Weights of a small GPT-style language model, trained from scratch on English Wikipedia.
Size: vocabulary 1024, 2.04M parameters.
Training: a variant of Muon for these matrices, 128M tokens.
Each number is 50 + 12 x the weight over the matrix's rms, rounded and kept within 0 to 99. Layers, rows and columns count from 0.

# layer 7 MLP down (transposed), 384x128, rms 0.08, rows 165-271, columns 96-127
39 47 57 46 68 50 57 61 42 32 34 47 33 55 47 42 63 62 57 38 39 46 58 52 35 69 74 53 30 63 62 36
47 56 66 52 36 69 53 42 64 40 50 62 64 39 32 36 22 52 26 53 46 45 54 59 53 45 35 42 65 44 53 55
41 44 51 51 64 64 52 39 33 39 81 29 52 69 56 49 40 41 57 44 47 65 61 57 42 52 56 57 18 28 58 79
54 62 72 42 47 30 46 51 48 56 50 37 50 78 51 46 42 26 33 46 51 46 61 56 37 38 76 69 43 50 61 67
37 48 57 66 59 35 49 45 45 57 64 54 54 47 44 40 10 42 76 56 38 85 77 56 52 49 43 56 31 40 57 45
49 54 28 36 60 69 43 60 63 52 30 51 61 53 39 31 48 49 60 40 42 34 63 38 79 44 44 43 59 44 36 54
47 27 45 55 41 62 38 63 72 58 35 42 72 63 63 42 51 64 51 44 35 44 40 51 63 31 59 46 41 60 36 62
27 61 60 58 33 61 64 63 43 51 50 47 49 61 37 54 68 27 74 54 41 58 36 43 41 52 39 70 34 59 49 42
37 37 39 47 56 40 52 43 76 49 51 60 63 58 52 72 22 43 64 65 37 48 50 72 57 55 65 42 66 34 56 59
39 58 54 42 51 62 49 60 51 55 62 58 81 32 54 36 56 51 47 60 36 55 62 72 34 56 44 42 35 53 56 51
71 75 33 48 31 58 26 55 43 63 29 43 59 47 45 55 61 65 58 47 36 60 69 63 27 43 63 52 43 59 29 55
57 66 41 49 52 58 44 50 62 59 49 56 49 37 72 49 50 78 68 56 32 60 50 51 59 43 56 70 51 45 75 42
50 68 42 48 64 50 68 46 63 63 52 58 53 36 70 60 31 10 49 58 56 44 52 69 64 38 68 63 51 46 80 42
39 37 55 45 57 63 39 44 40 61 68 66 39 48 55 26 59 74 52 56 34 40 62 39 71 57 39 45 23 70 65 62
69 55 46 55 49 39 51 52 51 54 46 40 46 54 33 40 63 63 52 41 52 32 31 62 54 70 38 49 64 68 65 49
55 70 73 73 18 57 62 50 47 43 30 40 70 40 55 54 56 65 43 35 41 59 43 59 57 53 42 59 55 40 49 53
47 52 48 44 49 61 62 39 34 60 68 24 57 35 46 35 47 52 54 55 38 60 61 64 40 66 61 68 38 23 63 67
36 59 37 60 35 78 58 48 49 21 46 45 55 53 47 58 35 60 63 70 34 49 35 49 54 52 58 45 43 27 53 41
63 43 37 53 59 58 44 65 48 45 42 44 53 55 59 31 36 53 61 33 52 41 52 63 35 56 47 56 75 53 34 44
54 48 50 51 54 58 40 43 65 43 47 46 72 43 46 58 57 62 43 32 48 38 44 44 43 69 65 41 64 47 40 52
79 83 52 53 36 45 50 40 36 37 68 57 52 79 55 59 41 59 37 40 49 34 67 65 42 49 70 49 40 16 58 59
51 59 53 61 37 55 42 56 71 61 64 70 51 65 55 31 49 48 40 24 43 61 45 62 23 38 61 55 66 43 67 46
53 55 55 63 37 49 75 60 57 60 61 39 48 42 49 66 47 75 47 42 76 57 52 35 44 44 48 43 52 63 60 59
56 42 47 29 56 42 40 46 63 58 42 36 51 69 79 58 54 37 41 40 43 30 14 53 72 38 63 50 58 59 48 47
53 55 63 53 39 29 40 50 63 40 36 61 46 42 53 83 56 79 48 23 61 60 38 49 67 40 81 44 65 69 52 63
67 62 44 40 61 34 55 49 37 53 53 57 35 66 75 58 67 50 50 68 07 70 54 57 59 49 52 60 51 43 55 45
61 33 55 47 45 42 55 61 44 53 47 81 56 37 73 47 55 30 49 54 48 39 53 69 38 37 41 55 40 57 71 59
47 32 58 42 44 64 60 62 50 58 49 35 56 41 55 55 59 62 31 32 54 38 73 57 48 44 69 52 57 50 36 38
52 30 39 36 53 66 41 38 46 73 36 55 36 45 29 61 44 47 52 55 51 49 61 44 46 52 49 41 29 64 42 43
40 52 44 50 52 36 74 64 28 58 44 48 47 52 34 49 61 63 43 55 55 39 61 65 55 64 54 49 47 44 72 53
67 71 72 46 20 61 61 51 56 45 60 54 31 25 66 57 47 30 26 48 67 64 35 62 28 40 38 55 48 48 57 50
61 43 51 50 37 43 61 39 48 60 25 33 56 63 47 51 29 75 41 33 64 58 59 40 52 53 52 67 54 46 54 19
45 62 70 62 29 31 55 55 48 58 69 50 58 54 64 49 37 57 61 52 64 64 54 46 46 37 40 53 47 54 60 41
54 43 62 43 37 47 51 57 47 51 44 50 46 42 39 37 40 56 57 64 39 23 43 41 40 46 34 45 37 31 39 57
68 57 48 42 50 39 25 27 49 49 44 61 73 45 70 59 40 58 50 48 44 41 52 49 54 48 34 43 62 66 48 50
71 64 41 52 51 48 65 55 37 39 65 46 42 60 55 20 35 41 42 40 57 38 55 40 34 82 44 47 77 60 41 42
54 52 52 59 51 33 44 30 60 47 50 42 68 30 23 22 33 70 60 32 65 48 61 52 62 51 36 46 36 45 41 70
60 48 50 43 32 47 44 53 41 52 67 42 71 50 42 58 59 33 38 67 39 36 55 58 27 40 66 65 39 20 38 44
49 54 62 34 31 52 53 55 60 47 43 34 36 48 43 58 37 31 60 46 25 75 44 44 57 50 53 42 31 55 49 61
49 53 51 45 51 28 60 40 51 40 48 31 49 35 54 51 58 24 47 45 38 46 58 55 56 43 63 43 54 35 23 56
58 42 19 61 34 63 45 44 51 39 39 54 45 35 46 49 56 45 60 53 56 55 48 45 26 52 32 40 49 44 60 43
30 58 24 53 49 54 71 65 70 63 31 38 58 37 55 71 55 40 41 50 44 69 37 54 45 59 31 47 47 46 61 60
31 44 42 64 33 55 46 55 49 57 51 28 39 35 48 34 39 29 52 50 38 45 55 55 58 53 68 79 47 40 49 59
42 37 40 38 63 64 40 35 60 46 47 31 47 56 76 26 50 60 49 59 55 34 60 44 37 48 58 99 45 42 32 48
35 40 54 28 49 55 47 50 30 36 41 46 41 60 38 47 60 41 55 61 47 43 67 42 65 45 52 46 45 51 52 72
32 66 55 50 37 55 62 64 49 44 52 45 46 53 56 55 32 59 41 45 61 24 60 50 79 38 46 48 29 47 39 91
52 55 35 82 38 51 50 72 43 53 37 53 61 49 55 40 47 43 58 41 56 45 45 69 48 55 32 47 49 43 55 32
59 49 48 58 58 64 36 42 56 51 76 44 74 64 34 45 60 57 67 63 53 48 46 58 58 72 42 72 54 50 69 62
36 44 68 36 49 47 69 27 45 52 40 51 52 57 54 46 68 46 53 51 47 50 57 65 47 46 38 63 50 43 89 46
65 29 53 40 61 46 44 30 54 37 27 62 48 36 47 69 50 61 54 61 63 72 52 64 67 34 66 33 45 42 47 36
40 54 35 35 44 44 46 46 45 76 53 51 45 47 59 54 55 56 26 54 55 32 40 54 58 31 57 53 49 50 53 52
64 58 37 50 42 49 37 40 54 56 56 57 62 70 41 53 58 45 54 52 43 47 51 56 51 42 46 50 33 62 54 42
48 43 65 48 45 50 66 49 51 49 79 55 35 45 52 64 93 32 43 46 65 45 38 47 72 59 34 47 58 39 23 61
45 77 48 32 61 68 36 45 50 54 38 56 57 73 28 48 66 58 45 65 18 66 51 43 70 74 53 46 38 48 49 66
28 30 66 47 48 60 58 56 42 64 50 52 80 63 57 68 63 59 42 21 66 33 36 54 53 52 55 50 47 35 66 46
59 59 48 56 22 23 75 45 43 48 39 56 48 61 51 61 51 46 74 21 59 62 55 38 59 48 40 36 38 51 30 54
41 46 56 45 43 36 44 42 51 63 44 58 48 43 59 54 51 62 57 48 19 74 25 39 52 54 39 52 73 86 39 48
40 64 53 62 49 89 60 59 51 59 60 48 56 63 56 56 56 40 43 60 57 44 60 50 72 46 47 39 43 35 53 46
59 48 68 49 26 56 45 34 50 28 64 13 56 63 57 61 40 51 55 55 44 25 45 43 32 62 46 39 43 62 48 45
57 63 51 36 50 53 64 59 63 63 48 54 65 54 51 36 63 48 44 33 38 45 57 55 83 51 67 56 47 21 54 66
38 60 46 53 16 61 64 55 55 72 68 54 82 49 45 42 79 65 67 68 42 51 52 43 66 45 56 44 42 72 35 34
52 45 52 28 48 48 56 62 65 47 73 40 45 49 45 47 57 59 57 58 45 51 54 67 52 54 35 47 51 49 28 47
42 46 47 46 42 35 46 35 49 35 45 35 44 31 62 75 44 44 55 39 64 50 55 51 38 52 50 48 60 22 73 19
49 53 56 55 52 43 39 62 50 50 56 70 65 63 49 67 53 43 48 49 54 59 44 33 51 41 33 66 36 54 60 39
44 54 42 43 52 32 49 50 58 59 42 55 73 43 39 67 41 65 72 62 60 38 64 31 58 58 74 71 49 46 48 68
36 38 36 40 56 55 19 60 66 41 35 66 40 25 52 49 38 38 61 51 39 46 34 47 55 36 39 43 58 64 59 26
45 43 57 64 61 38 52 46 57 54 51 50 50 82 31 51 57 71 53 36 40 45 65 62 41 47 64 57 66 54 42 74
36 99 57 33 67 30 62 40 46 39 33 46 45 56 37 69 44 34 46 60 70 38 62 35 39 62 38 58 38 50 37 54
59 63 51 56 29 51 68 47 43 23 50 54 55 58 56 34 47 66 56 46 51 41 53 53 46 52 45 40 43 44 37 63
68 48 42 67 74 56 39 55 45 74 53 56 26 53 42 48 51 33 37 52 38 48 56 61 62 22 44 35 49 37 60 58
41 60 59 66 52 52 57 43 50 28 57 52 44 58 51 51 44 64 52 38 46 48 44 30 66 46 48 45 47 57 41 62
71 58 42 51 36 39 38 49 47 48 57 55 45 67 64 58 50 47 57 58 43 54 51 57 63 59 55 46 36 69 42 69
54 57 69 60 41 49 48 60 78 68 34 64 69 46 34 23 48 58 38 53 50 70 59 63 40 40 55 24 63 66 34 43
63 64 71 52 53 70 46 59 60 42 57 48 41 72 48 50 44 47 50 20 43 43 52 31 34 55 51 53 43 44 41 83
34 59 44 54 65 51 60 44 34 67 62 38 25 35 50 72 40 25 38 39 27 38 77 56 32 45 37 39 49 40 53 36
42 48 71 67 26 49 55 39 62 55 47 45 54 47 56 42 46 44 46 29 42 30 28 60 42 55 65 38 63 49 45 68
53 50 39 76 49 51 59 48 57 67 32 48 42 45 57 49 44 54 40 41 65 50 64 34 57 53 60 32 76 39 36 44
50 71 43 41 63 37 59 49 69 52 59 58 56 61 62 52 34 51 37 43 38 70 51 51 60 47 56 46 40 50 40 54
50 38 51 38 43 42 46 41 26 28 60 67 49 52 67 31 47 60 30 55 66 58 32 39 44 50 48 58 41 36 74 68
44 71 62 44 19 54 66 31 33 52 25 41 69 61 61 45 67 50 18 74 38 52 39 49 54 72 57 51 61 43 24 36
53 32 51 44 57 60 51 37 39 60 40 59 53 38 54 54 50 48 64 56 41 64 75 73 44 75 45 43 38 31 42 58
55 64 41 49 42 51 28 44 40 58 59 44 52 56 76 41 53 52 55 59 42 38 69 70 51 34 44 41 55 50 33 64
51 57 46 44 44 57 53 66 58 63 50 58 44 62 46 52 54 36 51 80 40 39 49 42 43 38 54 34 36 46 42 63
51 54 65 55 64 59 53 61 41 47 63 43 36 46 51 51 57 60 39 72 56 62 54 62 34 50 65 38 76 55 58 48
40 54 55 65 43 54 71 53 71 38 51 56 37 41 35 58 29 57 58 40 52 58 60 37 62 56 58 44 56 46 46 43
42 59 73 55 43 56 45 76 29 52 53 47 47 76 42 68 50 41 43 56 69 56 56 44 42 26 53 50 50 56 68 48
50 75 34 30 40 52 43 54 51 59 45 25 49 54 57 55 58 43 33 31 57 51 61 57 47 61 65 28 27 44 42 44
63 37 25 52 48 54 45 40 42 71 58 57 71 48 57 44 59 64 54 52 54 77 67 42 42 57 38 53 36 35 52 63
51 52 55 61 54 42 42 54 63 29 49 36 42 51 38 65 59 54 58 33 77 37 34 43 61 35 54 59 56 61 58 62
24 40 58 61 49 58 44 53 50 44 48 49 53 43 21 46 58 54 57 67 33 62 25 44 68 49 39 56 60 65 58 64
43 43 54 43 46 38 50 62 55 70 53 64 45 43 46 61 61 44 40 34 71 52 37 27 49 34 73 29 47 42 47 41
73 59 49 50 41 27 44 61 50 41 53 66 55 45 57 81 41 57 64 78 64 57 51 30 48 53 43 40 49 66 29 52
56 81 62 56 45 36 59 44 54 40 65 29 49 65 44 55 23 42 68 56 51 41 54 79 52 54 36 65 52 64 34 44
58 43 81 63 43 47 56 50 59 37 54 59 46 47 40 50 31 71 38 38 41 58 35 70 50 22 51 71 74 42 68 29
36 69 67 49 36 35 91 44 46 39 64 60 48 56 43 52 55 37 39 41 55 29 47 39 29 36 69 67 50 36 65 66
53 41 54 44 54 52 72 37 68 46 36 34 58 68 71 51 36 56 50 46 35 42 43 56 49 52 65 37 57 59 60 56
39 45 59 48 22 60 42 52 35 49 39 45 60 69 85 33 54 47 67 70 54 55 23 51 55 29 45 64 42 66 69 38
53 42 40 65 55 58 53 28 48 39 54 49 57 52 55 48 56 35 68 52 73 68 29 32 43 40 44 45 55 61 40 51
47 93 56 27 55 41 65 58 58 44 62 56 46 26 40 67 36 36 50 84 59 62 40 39 38 39 35 38 34 32 37 47
19 54 43 49 39 56 69 45 53 51 49 37 42 30 33 52 41 55 45 68 61 48 42 53 49 55 56 67 46 35 73 50
65 53 53 37 60 53 52 30 72 86 54 41 70 66 52 60 46 57 52 43 36 51 61 38 48 52 57 42 41 52 60 55
52 55 46 37 50 54 52 42 41 37 39 66 64 25 60 55 50 44 35 46 57 70 55 60 41 35 47 66 24 45 56 37
50 26 35 41 55 44 66 28 49 47 56 48 45 55 51 36 26 39 56 42 41 56 62 65 38 45 50 38 63 68 60 62
55 55 61 51 45 62 41 31 47 45 45 58 59 62 48 27 46 59 38 43 50 40 44 63 55 57 69 59 30 29 51 68
56 37 23 57 25 43 48 44 52 38 68 75 54 58 52 53 52 22 42 58 48 57 24 65 47 56 51 55 39 45 15 57
61 32 59 27 57 32 49 56 47 45 62 57 72 43 45 59 38 54 55 43 41 57 50 43 57 36 62 46 48 64 44 29
48 20 38 75 55 42 40 43 39 54 44 46 60 47 37 38 75 37 44 39 38 41 67 55 39 57 49 47 49 39 55 43
# layer 7 MLP up, 384x128, rms 0.0801, rows 166-272, columns 96-127
44 32 38 74 33 49 46 50 22 51 68 37 45 40 55 40 53 46 46 56 50 53 57 36 43 52 60 65 52 44 64 33
56 34 59 28 17 29 60 36 53 46 24 54 45 48 46 47 58 29 46 31 64 61 59 41 67 36 70 30 38 61 36 62
42 33 48 45 32 37 43 35 33 35 48 52 41 59 27 46 43 39 44 67 70 60 60 52 67 58 58 55 68 36 60 69
54 57 58 45 59 37 41 53 51 47 42 53 33 38 47 35 48 47 59 53 38 35 70 60 62 50 57 40 71 28 61 67
46 53 39 55 49 51 46 65 59 17 43 50 36 57 40 46 57 41 34 34 55 53 45 58 50 18 61 63 66 61 57 51
74 65 46 62 47 43 54 53 47 53 55 54 65 40 28 61 42 71 31 39 34 39 47 66 48 32 61 41 60 59 49 57
51 33 35 46 38 64 65 43 64 64 57 62 35 53 45 22 54 40 39 36 60 66 65 66 60 57 37 55 31 68 28 57
49 59 46 54 64 39 45 56 50 55 18 51 60 50 48 55 49 67 62 56 41 24 68 51 53 47 36 54 47 47 58 42
66 43 50 40 57 50 70 54 61 56 55 44 53 76 38 47 59 63 48 32 72 34 46 66 44 49 43 46 70 51 39 53
51 61 65 50 42 39 45 46 55 41 50 52 64 59 57 47 64 53 60 52 35 46 42 40 53 64 47 44 51 39 55 62
48 47 43 51 29 72 55 45 50 33 84 66 44 60 45 53 59 58 68 49 29 67 74 59 38 56 39 58 57 60 50 40
64 51 56 58 45 36 09 65 46 79 36 42 71 67 60 19 42 58 23 56 57 68 52 50 39 46 47 48 50 60 64 45
68 30 71 52 43 47 55 41 44 48 55 69 65 40 48 59 41 48 56 64 36 45 31 43 50 32 73 36 20 29 38 46
46 42 47 29 50 60 53 59 48 29 46 56 24 36 49 46 30 56 60 41 62 45 45 61 30 40 50 51 53 45 58 66
37 41 48 28 48 53 23 63 39 52 48 42 43 67 53 51 38 34 37 55 62 66 50 39 55 58 52 44 31 63 46 51
68 47 56 59 51 60 20 56 66 41 62 51 45 52 64 65 71 65 60 62 49 43 16 53 62 53 58 41 56 52 31 42
49 38 43 46 68 46 47 59 67 42 53 58 60 50 37 45 62 56 65 61 54 61 53 49 45 22 58 53 44 86 34 41
49 65 21 44 61 59 38 56 35 65 21 49 72 57 44 47 64 47 86 55 44 58 53 48 58 37 49 41 48 33 68 52
50 45 41 52 55 47 49 27 53 36 65 70 72 54 30 47 47 52 64 52 49 34 58 49 31 47 54 35 54 61 40 62
42 51 47 35 48 42 62 54 46 26 35 51 42 53 32 57 57 44 47 60 49 41 41 47 50 74 54 40 57 44 56 65
51 44 56 51 41 68 66 47 60 69 44 57 26 67 66 40 45 42 31 34 39 50 67 47 29 46 47 30 56 54 69 54
43 67 65 32 43 57 39 49 39 46 41 47 52 31 65 63 65 64 47 43 31 51 49 56 44 30 42 63 52 58 44 44
50 38 58 50 45 51 38 63 61 65 49 59 56 57 48 41 42 29 47 55 54 56 56 67 21 46 48 59 49 60 58 29
60 44 49 45 35 70 50 48 40 44 39 43 45 61 49 40 45 54 51 45 64 44 42 40 45 45 44 52 52 36 71 37
43 64 48 69 54 49 23 29 58 53 56 59 40 76 59 60 60 40 40 51 32 63 38 57 66 61 57 51 30 47 44 68
42 43 48 67 63 70 39 25 68 53 48 34 55 61 48 38 43 38 66 44 46 50 60 78 47 51 40 45 36 60 64 65
37 40 42 45 38 40 43 43 69 33 41 40 58 44 33 57 69 36 47 56 47 52 21 32 43 61 52 54 33 60 31 47
56 54 47 55 51 33 46 55 43 44 57 48 64 60 31 42 56 49 53 53 54 56 57 47 38 55 61 58 57 69 50 49
54 47 65 51 70 36 45 29 61 63 53 57 38 75 52 54 57 55 40 41 58 34 59 50 59 32 58 59 44 53 13 35
73 94 53 36 56 62 25 40 52 32 74 43 64 43 56 23 51 54 45 57 41 68 53 59 50 52 52 57 38 52 44 55
59 49 47 54 45 26 48 39 59 39 54 44 53 67 42 44 50 72 67 46 72 42 41 62 69 78 48 33 44 69 32 59
24 27 94 42 56 52 56 36 63 40 45 61 80 52 56 40 31 59 34 36 43 64 72 48 22 24 37 34 65 59 34 50
66 36 32 50 46 63 16 57 47 54 38 28 50 53 45 57 66 54 48 53 54 56 70 41 67 68 53 30 44 55 43 67
43 56 58 23 40 34 39 47 45 69 48 61 54 59 43 55 26 66 49 50 59 44 50 57 32 64 50 45 37 63 53 53
47 60 35 68 47 31 48 49 37 66 49 45 60 53 63 39 40 40 47 78 53 28 48 61 40 31 55 48 42 77 43 45
38 44 42 37 36 59 58 48 55 28 48 65 29 84 44 42 54 51 38 48 50 54 41 39 69 35 42 42 36 53 37 64
59 47 51 57 47 68 49 41 46 54 55 56 28 50 60 66 56 57 55 48 51 48 53 40 62 67 47 38 50 42 27 25
56 52 34 52 57 61 43 45 47 46 70 51 47 35 69 54 41 37 44 65 35 50 36 70 62 41 31 40 29 38 36 66
72 54 30 35 55 67 47 31 58 48 46 63 58 86 51 44 59 54 58 53 43 40 50 40 65 43 52 51 70 67 46 51
50 70 56 59 44 46 62 50 53 55 34 37 60 66 40 73 37 40 30 47 42 52 75 46 57 38 72 62 60 45 48 51
51 30 43 45 73 58 42 51 30 30 42 65 63 52 58 46 53 49 52 56 58 37 47 48 45 49 50 63 42 57 54 51
48 40 50 35 39 37 54 59 61 50 31 79 61 65 45 62 39 50 64 49 50 71 48 50 55 57 33 33 65 78 40 20
55 56 47 66 13 46 13 50 43 56 40 42 64 29 53 26 43 37 46 45 31 33 61 47 25 40 56 78 67 52 41 64
59 64 61 54 32 37 44 57 37 33 54 43 40 41 59 38 74 59 49 39 49 36 39 50 27 70 46 71 46 47 62 43
68 37 57 59 67 55 44 58 59 56 31 42 46 63 35 52 54 45 52 45 31 68 47 53 43 44 24 59 58 55 66 27
58 55 49 62 59 47 61 26 50 73 43 53 37 31 56 33 29 54 59 32 63 38 52 68 42 55 53 44 52 55 25 53
39 67 70 67 44 62 63 37 49 66 50 51 46 46 52 50 41 42 56 65 39 66 55 63 43 27 77 63 60 53 67 44
39 44 43 56 63 50 65 47 38 67 50 51 45 49 41 49 45 45 53 34 44 40 48 20 53 38 86 49 38 56 25 51
59 41 51 75 38 54 37 37 50 39 52 71 52 62 58 30 55 70 45 65 48 47 56 48 49 55 47 39 72 56 45 67
73 53 47 39 30 60 51 44 40 49 63 37 53 63 32 38 47 50 62 41 43 52 62 55 40 55 43 36 70 20 48 55
33 42 54 41 48 55 37 45 37 41 53 58 58 66 46 49 40 49 48 47 47 80 37 59 51 51 59 45 40 24 40 56
47 47 35 45 46 42 44 42 67 40 34 44 53 40 45 24 39 59 33 48 32 47 62 79 54 50 68 34 49 40 58 27
59 19 43 42 60 41 55 77 55 62 59 53 67 52 44 47 43 56 64 54 38 71 62 54 62 68 54 64 43 54 51 64
44 37 56 57 61 42 33 48 46 50 37 42 41 37 53 36 49 30 63 67 49 32 43 45 58 61 41 78 37 55 54 53
31 18 50 54 42 61 33 43 55 59 47 38 64 57 42 66 50 33 52 29 34 62 53 27 62 56 26 60 59 74 70 38
43 49 28 36 61 42 47 62 51 58 37 56 43 46 35 53 56 64 62 54 57 46 65 54 66 37 83 51 49 37 57 42
62 45 44 60 49 55 80 44 37 63 66 55 44 56 38 45 54 66 25 27 24 54 52 36 51 53 57 60 76 60 29 70
71 60 36 42 50 56 47 44 41 64 31 62 43 54 46 37 50 59 71 53 52 47 62 65 49 50 35 67 60 49 38 50
47 42 61 69 45 53 41 62 54 44 67 60 38 33 57 29 50 62 69 56 66 44 53 41 71 59 58 39 43 39 40 33
42 48 40 49 59 52 48 62 26 26 54 29 40 45 54 41 57 34 46 36 35 22 42 45 46 53 46 34 61 52 42 43
38 28 68 50 53 55 39 46 49 40 47 35 37 54 51 42 46 44 49 51 64 52 75 41 71 36 42 46 33 48 52 57
68 28 37 48 67 24 46 25 60 40 43 58 54 48 49 63 19 61 41 41 60 19 64 46 58 50 52 40 40 82 35 63
44 73 46 51 64 28 45 49 52 52 42 61 45 59 46 61 55 56 63 39 29 27 68 58 35 52 67 64 45 65 67 31
61 26 42 46 34 30 35 50 49 59 55 50 71 54 73 84 63 60 57 66 51 46 47 77 44 79 52 51 58 47 59 62
52 33 43 46 46 50 62 52 43 40 51 47 45 43 54 34 42 63 56 40 55 32 54 44 38 64 63 43 36 62 56 64
53 43 58 41 37 62 49 47 62 36 37 61 50 69 72 48 52 45 41 69 53 45 70 53 40 62 44 42 56 71 73 49
29 42 53 44 61 46 47 49 51 29 36 59 58 67 69 55 60 73 52 44 58 39 51 50 55 74 45 46 60 34 54 60
61 82 62 30 44 30 66 73 48 26 65 45 29 51 52 33 54 50 33 51 45 47 70 47 55 54 58 39 59 41 42 41
29 56 53 29 47 66 36 68 64 50 72 50 54 34 37 33 63 41 46 57 61 29 46 38 50 45 39 55 51 64 53 41
64 85 61 54 52 63 42 65 46 70 56 43 66 57 54 22 40 34 60 42 48 30 62 40 58 61 36 46 42 58 60 44
68 51 42 57 54 31 36 62 47 51 57 34 62 53 49 59 56 62 37 34 59 60 69 41 49 56 44 69 50 59 60 25
44 52 46 47 55 64 52 32 31 56 47 42 45 45 43 59 31 37 54 55 89 31 36 44 42 61 44 53 47 69 60 61
70 51 28 29 21 66 50 47 79 36 52 46 37 58 66 44 82 72 39 34 66 52 43 40 60 51 71 35 40 82 59 57
42 44 62 58 47 46 45 44 60 38 64 71 47 70 46 67 33 56 53 52 27 30 48 51 42 46 64 61 43 51 63 56
51 50 50 57 61 41 47 83 78 51 60 37 27 61 47 28 38 47 34 52 43 51 37 54 46 65 64 56 43 42 67 20
52 63 53 55 36 43 43 46 71 31 40 63 43 41 47 42 67 66 55 42 54 47 64 22 28 70 48 47 60 58 45 50
64 44 31 32 53 55 12 58 51 52 65 52 60 37 49 70 51 55 49 46 47 47 55 34 42 37 55 36 53 55 60 50
71 64 54 24 56 58 32 53 71 32 31 51 52 52 55 53 55 41 49 33 59 54 39 64 66 36 56 43 68 59 47 53
49 55 47 47 56 58 49 64 60 44 47 46 53 69 47 66 25 35 52 35 55 35 66 40 49 35 46 43 65 51 69 58
57 36 36 45 56 64 43 49 46 49 43 70 47 44 35 46 61 44 56 36 36 58 53 63 65 49 64 46 42 50 48 60
42 62 52 46 53 44 49 72 47 42 23 50 47 54 25 40 28 45 32 43 70 34 68 43 71 69 56 52 47 56 56 23
39 45 48 42 45 45 55 41 37 30 35 58 66 29 67 47 62 53 71 60 21 41 55 78 51 44 39 43 40 55 29 34
41 52 43 41 45 60 49 59 56 41 44 47 55 41 48 49 40 63 28 53 43 47 42 57 54 42 44 49 35 43 50 47
49 67 47 56 19 46 25 43 46 49 37 38 63 42 45 62 83 34 59 69 60 42 56 70 37 54 40 25 41 48 69 52
88 59 36 54 64 41 23 44 64 49 58 38 45 46 51 43 52 43 51 63 50 45 49 36 62 44 51 67 55 45 56 49
72 40 56 63 53 56 61 37 46 65 53 76 42 32 52 55 43 53 62 38 50 60 42 73 44 43 39 50 45 55 41 63
65 56 63 61 41 73 14 56 58 45 54 45 64 51 47 49 55 54 52 35 46 50 63 58 42 27 53 46 45 52 48 51
57 64 40 16 43 35 80 67 55 57 62 33 51 46 52 67 58 56 47 56 47 61 30 76 38 43 46 58 43 48 73 40
70 19 69 48 29 57 42 60 53 46 44 69 61 60 48 46 59 62 44 41 38 32 34 47 40 41 57 47 51 45 60 34
61 58 46 44 34 39 57 73 48 43 46 47 58 41 50 49 78 61 67 36 43 31 41 79 49 49 40 43 55 52 36 28
49 38 54 59 42 53 30 60 50 50 56 49 52 49 39 51 56 42 68 39 37 65 58 53 51 20 44 37 51 52 70 45
62 74 31 39 35 76 65 29 53 40 59 38 34 52 69 39 44 39 48 55 27 60 55 72 32 57 54 58 43 71 46 61
44 36 46 76 45 53 35 45 63 62 52 38 51 69 46 25 51 50 51 54 66 36 68 56 55 38 47 50 50 58 55 99
65 48 49 44 70 52 41 60 50 60 39 47 45 60 76 41 55 60 50 63 51 69 45 57 49 47 46 42 40 38 51 31
42 52 35 60 35 57 39 65 55 50 49 47 63 57 45 60 37 58 44 51 48 57 33 44 59 48 58 74 60 64 53 48
49 77 68 62 38 41 45 36 44 35 55 44 63 62 49 56 66 70 12 30 43 80 42 73 49 50 65 48 38 59 62 47
60 32 40 55 65 49 39 49 59 48 37 68 47 48 66 71 43 51 41 35 67 55 62 37 19 34 44 41 40 60 39 48
55 76 71 31 62 36 38 67 42 66 36 58 35 54 37 43 63 75 33 51 40 39 14 35 49 25 37 90 61 13 61 50
54 33 24 28 42 74 38 54 61 51 45 65 57 55 49 55 46 76 40 59 51 72 58 59 52 34 51 30 49 49 50 38
40 55 56 62 37 51 34 63 44 50 59 36 50 49 57 69 69 54 61 64 61 47 41 43 77 63 48 68 54 62 44 60
62 64 55 24 37 26 49 48 71 44 27 53 56 73 48 38 40 59 68 47 31 49 55 47 47 48 57 41 32 49 52 66
39 51 44 63 49 53 26 58 55 35 68 37 52 19 66 59 35 63 52 37 56 50 60 37 53 60 39 51 20 50 41 66
49 42 45 65 58 43 42 40 44 31 52 43 52 38 45 65 67 42 32 53 51 54 34 56 45 44 59 44 43 49 42 65
53 60 70 47 42 45 54 50 35 29 54 19 51 46 43 57 50 71 59 65 47 59 54 31 63 47 44 64 64 48 47 39
38 55 47 41 40 58 41 48 50 45 56 43 50 54 64 49 66 21 37 67 44 41 51 39 55 50 42 57 39 49 45 37
55 71 52 47 53 80 54 63 69 54 55 70 33 22 44 53 24 61 61 72 48 35 64 40 63 46 51 43 52 46 46 39
48 52 27 60 42 47 52 57 44 63 33 54 41 64 37 52 53 32 44 63 49 45 62 43 62 58 63 53 30 58 65 28